Each number is 50 + 10 x the weight over its row's rms, rounded and kept within 0 to 99. Layers, rows and columns count from 0. The size before them is the row's rms in percent of the matrix's.

# down: layer 8 MLP down (transposed), 512x256, rms 0.0513, rows 413-429, columns 192-255
# gate: layer 8 MLP gate, 512x256, rms 0.0512, rows 414-429, columns 192-255
# up: layer 8 MLP up, 512x256, rms 0.0514, rows 414-429, columns 192-255
down413 098:39 54 58 64 53 46 58 53 44 53 57 55 59 54 58 67 51 50 67 34 62 42 36 50 40 46 57 41 59 55 42 40 58 48 61 56 40 47 61 54 33 52 64 54 56 52 59 47 44 60 68 65 44 61 58 53 50 33 61 59 48 44 44 56
gate414 095:47 44 68 33 54 51 48 44 28 52 49 40 34 44 48 57 49 50 59 67 71 49 61 75 41 47 32 45 69 49 68 39 62 46 44 42 63 45 36 55 51 52 46 64 60 40 29 45 55 40 42 59 45 29 36 46 60 31 55 53 52 34 50 59
up414 096:56 43 25 57 41 48 49 41 29 41 48 52 43 37 40 62 69 54 56 46 51 52 48 36 45 58 58 30 58 80 44 55 57 62 23 51 39 45 51 55 23 40 53 51 49 67 51 41 51 52 39 48 45 71 37 38 53 54 50 50 53 63 39 51
down414 098:38 47 57 49 61 42 55 59 41 72 45 51 56 66 53 47 59 40 58 50 65 49 37 61 44 36 41 41 62 65 54 31 46 39 57 50 45 51 52 47 73 58 47 45 48 38 37 46 37 49 72 50 62 43 40 37 60 42 39 47 38 41 30 62
gate415 098:43 36 55 47 56 46 48 43 54 47 48 45 62 52 53 61 61 60 44 26 62 41 50 71 41 48 52 41 54 43 48 41 45 59 39 58 44 49 43 52 52 62 58 45 42 41 59 66 41 48 62 65 62 44 50 57 57 45 47 59 32 46 60 31
up415 093:43 39 54 64 41 50 47 46 71 63 54 41 55 57 49 49 48 70 33 32 65 44 44 61 55 52 48 51 42 40 37 49 39 51 42 81 61 68 43 60 48 60 37 48 49 36 56 62 64 50 62 43 44 43 51 48 43 58 43 55 29 46 49 53
down415 100:51 66 59 52 48 67 46 39 51 47 62 46 26 39 33 43 34 53 37 68 50 38 38 44 45 49 55 50 34 50 43 43 54 42 46 31 65 52 40 29 37 34 45 48 74 50 43 44 43 58 47 51 47 52 39 62 36 45 53 57 55 51 62 55
gate416 105:43 49 40 52 30 35 38 45 40 55 59 45 45 52 51 40 25 57 52 67 23 49 56 35 46 48 72 51 45 53 45 37 27 48 54 43 40 24 42 26 51 53 45 47 40 46 45 40 63 37 72 38 46 57 45 43 54 55 52 53 60 42 36 63
up416 100:41 55 46 47 62 64 61 38 50 41 47 45 36 61 50 44 56 66 53 72 39 44 59 67 58 48 51 45 42 54 62 41 51 57 39 30 63 49 31 52 53 57 44 53 47 39 48 50 54 46 39 50 32 41 54 40 56 44 48 46 54 37 49 47
down416 097:56 65 48 61 30 56 41 42 53 59 40 49 64 50 47 48 50 41 53 54 49 60 54 56 35 62 54 28 56 58 58 53 60 40 52 36 51 53 27 48 65 34 47 37 53 39 44 45 45 49 61 47 38 40 50 37 23 48 53 56 66 38 68 49
gate417 097:23 53 42 51 35 54 51 39 55 40 33 51 46 47 34 35 90 40 58 49 60 45 45 56 55 59 61 41 59 54 52 57 47 47 47 61 47 47 24 54 28 36 68 57 46 47 49 40 44 50 50 56 55 56 70 52 61 66 69 45 39 51 48 48
up417 099:53 33 41 34 51 55 65 47 65 46 55 45 39 67 62 57 39 70 53 38 35 30 37 54 44 55 56 69 59 42 63 52 60 57 36 40 28 42 67 39 54 59 49 50 76 34 43 52 51 42 52 55 55 51 47 57 36 50 29 51 42 52 63 41
down417 092:53 58 63 43 47 45 48 29 35 39 45 40 52 48 69 54 67 37 50 49 73 60 57 48 52 57 41 41 49 64 40 56 54 43 53 52 55 53 33 61 43 44 63 47 39 61 55 60 42 31 61 61 35 66 63 63 68 64 57 59 48 43 53 45
gate418 099:45 42 58 59 38 51 49 42 56 44 42 50 63 35 67 45 40 44 54 41 42 52 31 48 36 49 51 47 42 50 54 42 47 63 53 62 40 55 48 39 51 45 44 70 39 52 44 80 40 55 39 46 51 66 56 60 45 54 51 51 52 34 51 50
up418 098:42 51 52 49 45 63 74 51 56 38 48 35 41 43 51 48 37 55 54 50 61 57 44 31 60 46 44 55 42 45 39 38 52 55 40 46 41 46 53 47 46 44 35 59 46 42 53 41 40 48 43 29 43 44 52 42 51 50 36 43 38 60 49 37
down418 101:65 47 51 54 38 60 45 57 37 50 52 33 31 55 50 48 62 40 58 39 43 59 51 54 31 51 55 67 64 42 58 49 55 41 49 57 67 59 35 50 69 46 72 58 43 44 45 55 40 52 57 53 33 62 48 54 50 58 56 41 38 39 63 44
gate419 097:55 69 54 43 54 40 56 38 75 62 40 36 54 49 49 38 60 41 35 64 55 52 56 41 45 60 66 58 63 34 63 54 51 54 29 52 66 52 58 33 30 42 57 48 50 35 49 63 39 42 46 37 51 59 56 40 40 44 62 48 58 55 43 35
up419 103:73 59 50 38 42 59 51 55 71 55 63 48 32 39 44 49 44 30 37 60 52 33 65 42 43 48 43 52 44 61 50 61 36 64 43 50 43 54 58 49 38 45 64 57 50 47 39 61 50 53 39 53 51 44 31 62 49 53 66 67 47 48 62 40
down419 094:32 62 57 57 59 56 44 46 43 55 52 55 58 68 50 44 60 75 61 40 48 60 37 29 53 60 49 38 52 40 51 52 52 35 60 34 34 43 52 64 64 69 49 44 66 46 44 36 53 47 64 48 55 57 51 50 50 43 33 50 56 56 43 45
gate420 099:38 60 42 47 49 38 57 48 44 52 65 40 62 41 46 67 58 68 46 47 41 37 64 33 47 41 41 55 52 52 44 46 47 42 42 58 65 49 55 48 51 47 46 54 55 47 46 71 29 24 61 51 51 52 49 71 35 61 51 61 47 54 45 43
up420 094:60 37 57 52 54 63 53 56 39 53 68 62 55 41 60 56 52 56 51 50 57 52 42 40 57 54 70 56 47 43 48 44 36 51 37 49 39 43 39 58 52 64 32 59 48 25 45 50 47 51 43 51 27 50 63 44 36 45 36 46 69 48 69 45
down420 097:55 55 55 52 45 38 68 64 41 59 54 35 63 68 37 51 55 65 47 44 39 37 44 45 45 45 46 55 40 54 53 52 55 53 39 69 60 60 52 47 50 67 47 49 49 46 43 56 29 64 59 46 44 58 51 55 41 66 50 41 47 52 51 36
gate421 097:34 58 45 45 46 48 52 59 68 46 43 51 41 44 64 39 66 52 61 46 44 62 42 50 41 55 46 54 55 52 47 31 40 61 38 41 49 56 45 55 48 47 46 47 38 46 59 55 63 48 50 48 54 51 72 38 40 31 75 51 43 39 37 60
up421 094:49 43 55 56 51 41 54 56 45 43 25 45 65 42 41 45 34 43 50 66 57 50 62 50 58 61 51 36 42 54 48 35 53 48 66 55 71 43 63 46 42 58 61 37 52 53 41 58 68 60 35 58 30 64 53 69 62 39 46 37 49 45 56 34
down421 097:51 62 50 47 53 63 49 55 43 57 56 27 52 50 61 63 65 38 51 46 45 42 56 41 48 37 49 48 42 51 57 78 44 49 73 59 57 45 47 50 42 60 61 44 44 43 45 60 36 31 45 48 55 41 28 52 49 61 36 68 65 60 51 60
gate422 104:47 44 64 65 52 64 50 59 32 48 51 59 50 47 53 59 46 44 45 42 42 57 51 47 67 56 50 52 53 62 60 60 62 55 39 49 47 76 49 60 41 32 53 43 69 41 45 20 54 57 47 44 64 36 53 54 37 58 55 44 38 49 45 63
up422 098:56 44 39 51 53 45 64 58 50 40 61 63 34 58 66 44 50 49 47 46 57 48 54 45 55 41 38 57 57 59 51 53 67 66 65 54 57 53 56 38 44 51 58 47 52 38 40 36 52 45 34 65 49 55 38 47 49 58 47 55 57 63 55 46
down422 106:50 55 40 69 56 65 26 61 60 40 45 39 46 55 42 69 35 53 38 44 52 60 49 51 26 31 34 43 55 38 55 51 48 37 64 47 40 44 47 37 51 66 59 44 51 60 44 68 53 57 60 63 40 67 42 57 50 31 45 52 47 66 36 53
gate423 101:47 49 34 43 32 50 43 61 73 64 55 45 43 49 45 44 59 48 49 47 58 66 62 59 49 41 48 45 50 66 55 63 47 35 55 36 58 53 36 37 45 45 55 21 44 57 72 43 73 66 66 34 43 49 44 62 44 56 41 33 49 42 39 47
up423 095:63 46 45 48 54 43 65 64 61 39 31 51 67 39 57 52 37 63 42 52 44 45 41 45 71 64 54 43 41 50 46 48 63 55 59 49 49 62 48 66 46 58 45 53 42 55 54 44 48 33 53 39 59 65 60 47 39 56 45 55 59 43 71 51
down423 096:63 41 40 64 38 37 42 29 57 60 62 34 66 61 58 55 50 28 47 55 50 44 72 56 50 53 39 51 48 37 48 40 43 45 35 42 57 24 70 37 56 40 59 59 27 41 53 38 62 53 53 62 55 38 42 63 59 58 57 41 65 53 66 23
gate424 101:43 68 41 48 56 41 48 53 51 59 40 65 33 50 55 56 40 36 33 53 49 43 73 31 49 36 52 55 51 60 47 42 61 60 43 54 36 49 48 61 81 63 52 46 52 48 79 37 43 37 39 50 43 59 53 47 57 37 39 38 60 47 48 63
up424 091:49 49 64 31 45 39 62 42 40 56 63 36 68 53 52 51 72 68 48 30 57 46 31 39 47 45 53 65 60 71 35 57 44 69 59 55 70 46 51 49 51 33 56 42 33 50 46 60 45 49 50 51 58 41 58 58 51 31 58 64 47 62 39 45
down424 104:32 47 55 49 59 47 56 53 68 33 44 62 39 42 42 57 51 46 52 57 45 58 46 42 44 40 61 54 54 50 48 38 44 49 39 51 34 28 54 52 42 44 57 58 58 68 69 65 43 45 35 62 50 55 53 43 49 45 36 34 64 50 47 68
gate425 100:35 36 66 46 48 48 45 58 72 39 36 58 58 72 57 41 55 47 37 50 45 46 48 47 48 57 40 54 48 35 53 44 39 70 60 40 51 50 40 63 43 32 45 39 60 61 42 72 41 50 47 33 37 38 62 36 48 58 24 49 56 57 56 51
up425 095:39 48 32 56 66 59 59 54 47 27 65 45 68 35 53 54 59 53 62 60 61 55 60 51 66 50 55 45 44 47 41 41 57 37 43 56 31 47 43 40 64 45 56 49 69 53 40 68 63 45 31 37 36 44 45 48 50 59 45 50 46 24 53 66
down425 098:71 59 57 42 53 44 35 62 67 48 46 55 47 60 51 47 39 53 46 70 58 53 49 39 41 42 65 73 49 39 30 53 57 39 63 38 55 60 45 56 50 55 54 44 51 53 55 64 57 45 55 49 44 53 42 58 33 45 61 30 49 70 61 35
gate426 101:49 49 40 43 55 48 48 46 63 44 59 62 37 39 39 43 44 66 33 46 64 43 69 49 55 53 42 52 56 45 46 44 70 56 59 60 57 63 73 53 42 40 70 60 61 41 49 49 67 47 56 62 38 57 54 59 31 38 62 39 54 58 66 46
up426 107:23 49 57 59 58 43 55 44 54 45 72 51 36 39 53 27 44 29 73 56 45 39 42 50 47 64 54 48 41 40 54 63 48 34 57 55 47 59 47 40 48 39 43 53 65 52 48 49 46 56 57 50 34 54 44 49 60 48 32 46 75 13 56 46
down426 095:66 36 57 64 59 56 63 69 51 59 49 55 33 59 43 71 57 55 60 39 57 63 54 67 47 36 26 47 60 60 39 22 65 52 39 36 58 42 46 53 50 57 49 49 52 52 57 57 50 53 66 54 57 37 55 45 37 57 48 46 48 62 36 48
gate427 098:66 46 43 66 60 43 38 47 58 55 61 60 53 47 55 55 52 49 60 39 47 49 59 47 79 62 50 43 81 59 60 55 60 38 44 53 55 40 31 46 64 45 53 40 37 45 40 53 42 38 24 55 56 58 61 40 51 46 34 33 40 60 51 36
up427 092:39 59 56 54 59 45 39 49 66 38 64 50 50 49 44 46 41 57 45 34 70 46 61 54 54 67 53 44 52 40 51 53 32 47 61 53 62 55 45 45 35 45 60 60 42 53 49 56 54 51 55 60 53 57 49 49 43 37 51 43 64 53 56 44
down427 098:53 49 40 64 61 44 43 64 60 59 46 48 37 66 38 52 59 52 47 42 44 61 46 38 54 58 54 56 58 45 50 28 64 39 57 69 52 44 47 53 46 31 64 39 37 64 43 44 33 62 43 54 47 53 51 42 54 40 37 32 56 55 32 46
gate428 094:62 48 39 59 46 49 40 70 43 49 58 52 69 31 54 48 42 50 52 61 42 52 69 60 47 35 42 47 58 52 53 55 36 33 48 29 53 42 52 47 50 54 42 59 50 57 56 33 33 61 29 58 57 28 52 54 52 56 41 62 55 42 43 43
up428 101:48 53 51 63 51 64 71 53 55 46 61 57 56 61 57 58 48 54 59 47 51 75 08 51 51 62 68 48 57 48 46 38 65 46 59 54 38 38 44 33 63 44 54 47 54 44 35 56 39 64 49 61 39 51 40 54 48 44 55 34 57 59 54 61
down428 099:42 46 50 54 38 46 30 60 51 45 51 46 69 33 66 34 55 47 47 50 46 39 50 54 35 53 31 47 47 48 25 43 61 55 37 41 50 66 51 51 63 63 47 50 59 53 61 22 54 58 56 55 44 27 46 57 50 21 48 54 64 41 53 46
gate429 098:50 53 60 42 60 37 43 55 28 41 59 49 32 52 64 50 61 56 45 54 62 32 57 45 35 56 50 40 45 44 49 56 62 41 34 63 74 50 63 50 66 51 46 60 46 55 47 47 31 36 43 57 53 65 46 28 53 22 47 53 66 41 48 39
up429 101:37 32 73 48 66 66 40 44 33 47 49 37 43 56 58 52 63 51 54 39 46 34 58 39 44 62 50 38 51 41 48 59 64 51 47 66 50 51 58 31 48 31 50 63 41 42 40 49 41 55 53 51 27 50 45 39 53 45 43 62 64 38 55 61
down429 103:44 51 74 49 44 57 53 49 45 76 43 59 52 49 46 50 39 56 30 53 45 25 57 45 60 53 42 52 66 55 59 44 45 47 68 49 41 71 57 54 53 55 58 57 62 34 51 33 44 79 66 53 62 31 63 44 52 54 41 37 50 62 53 65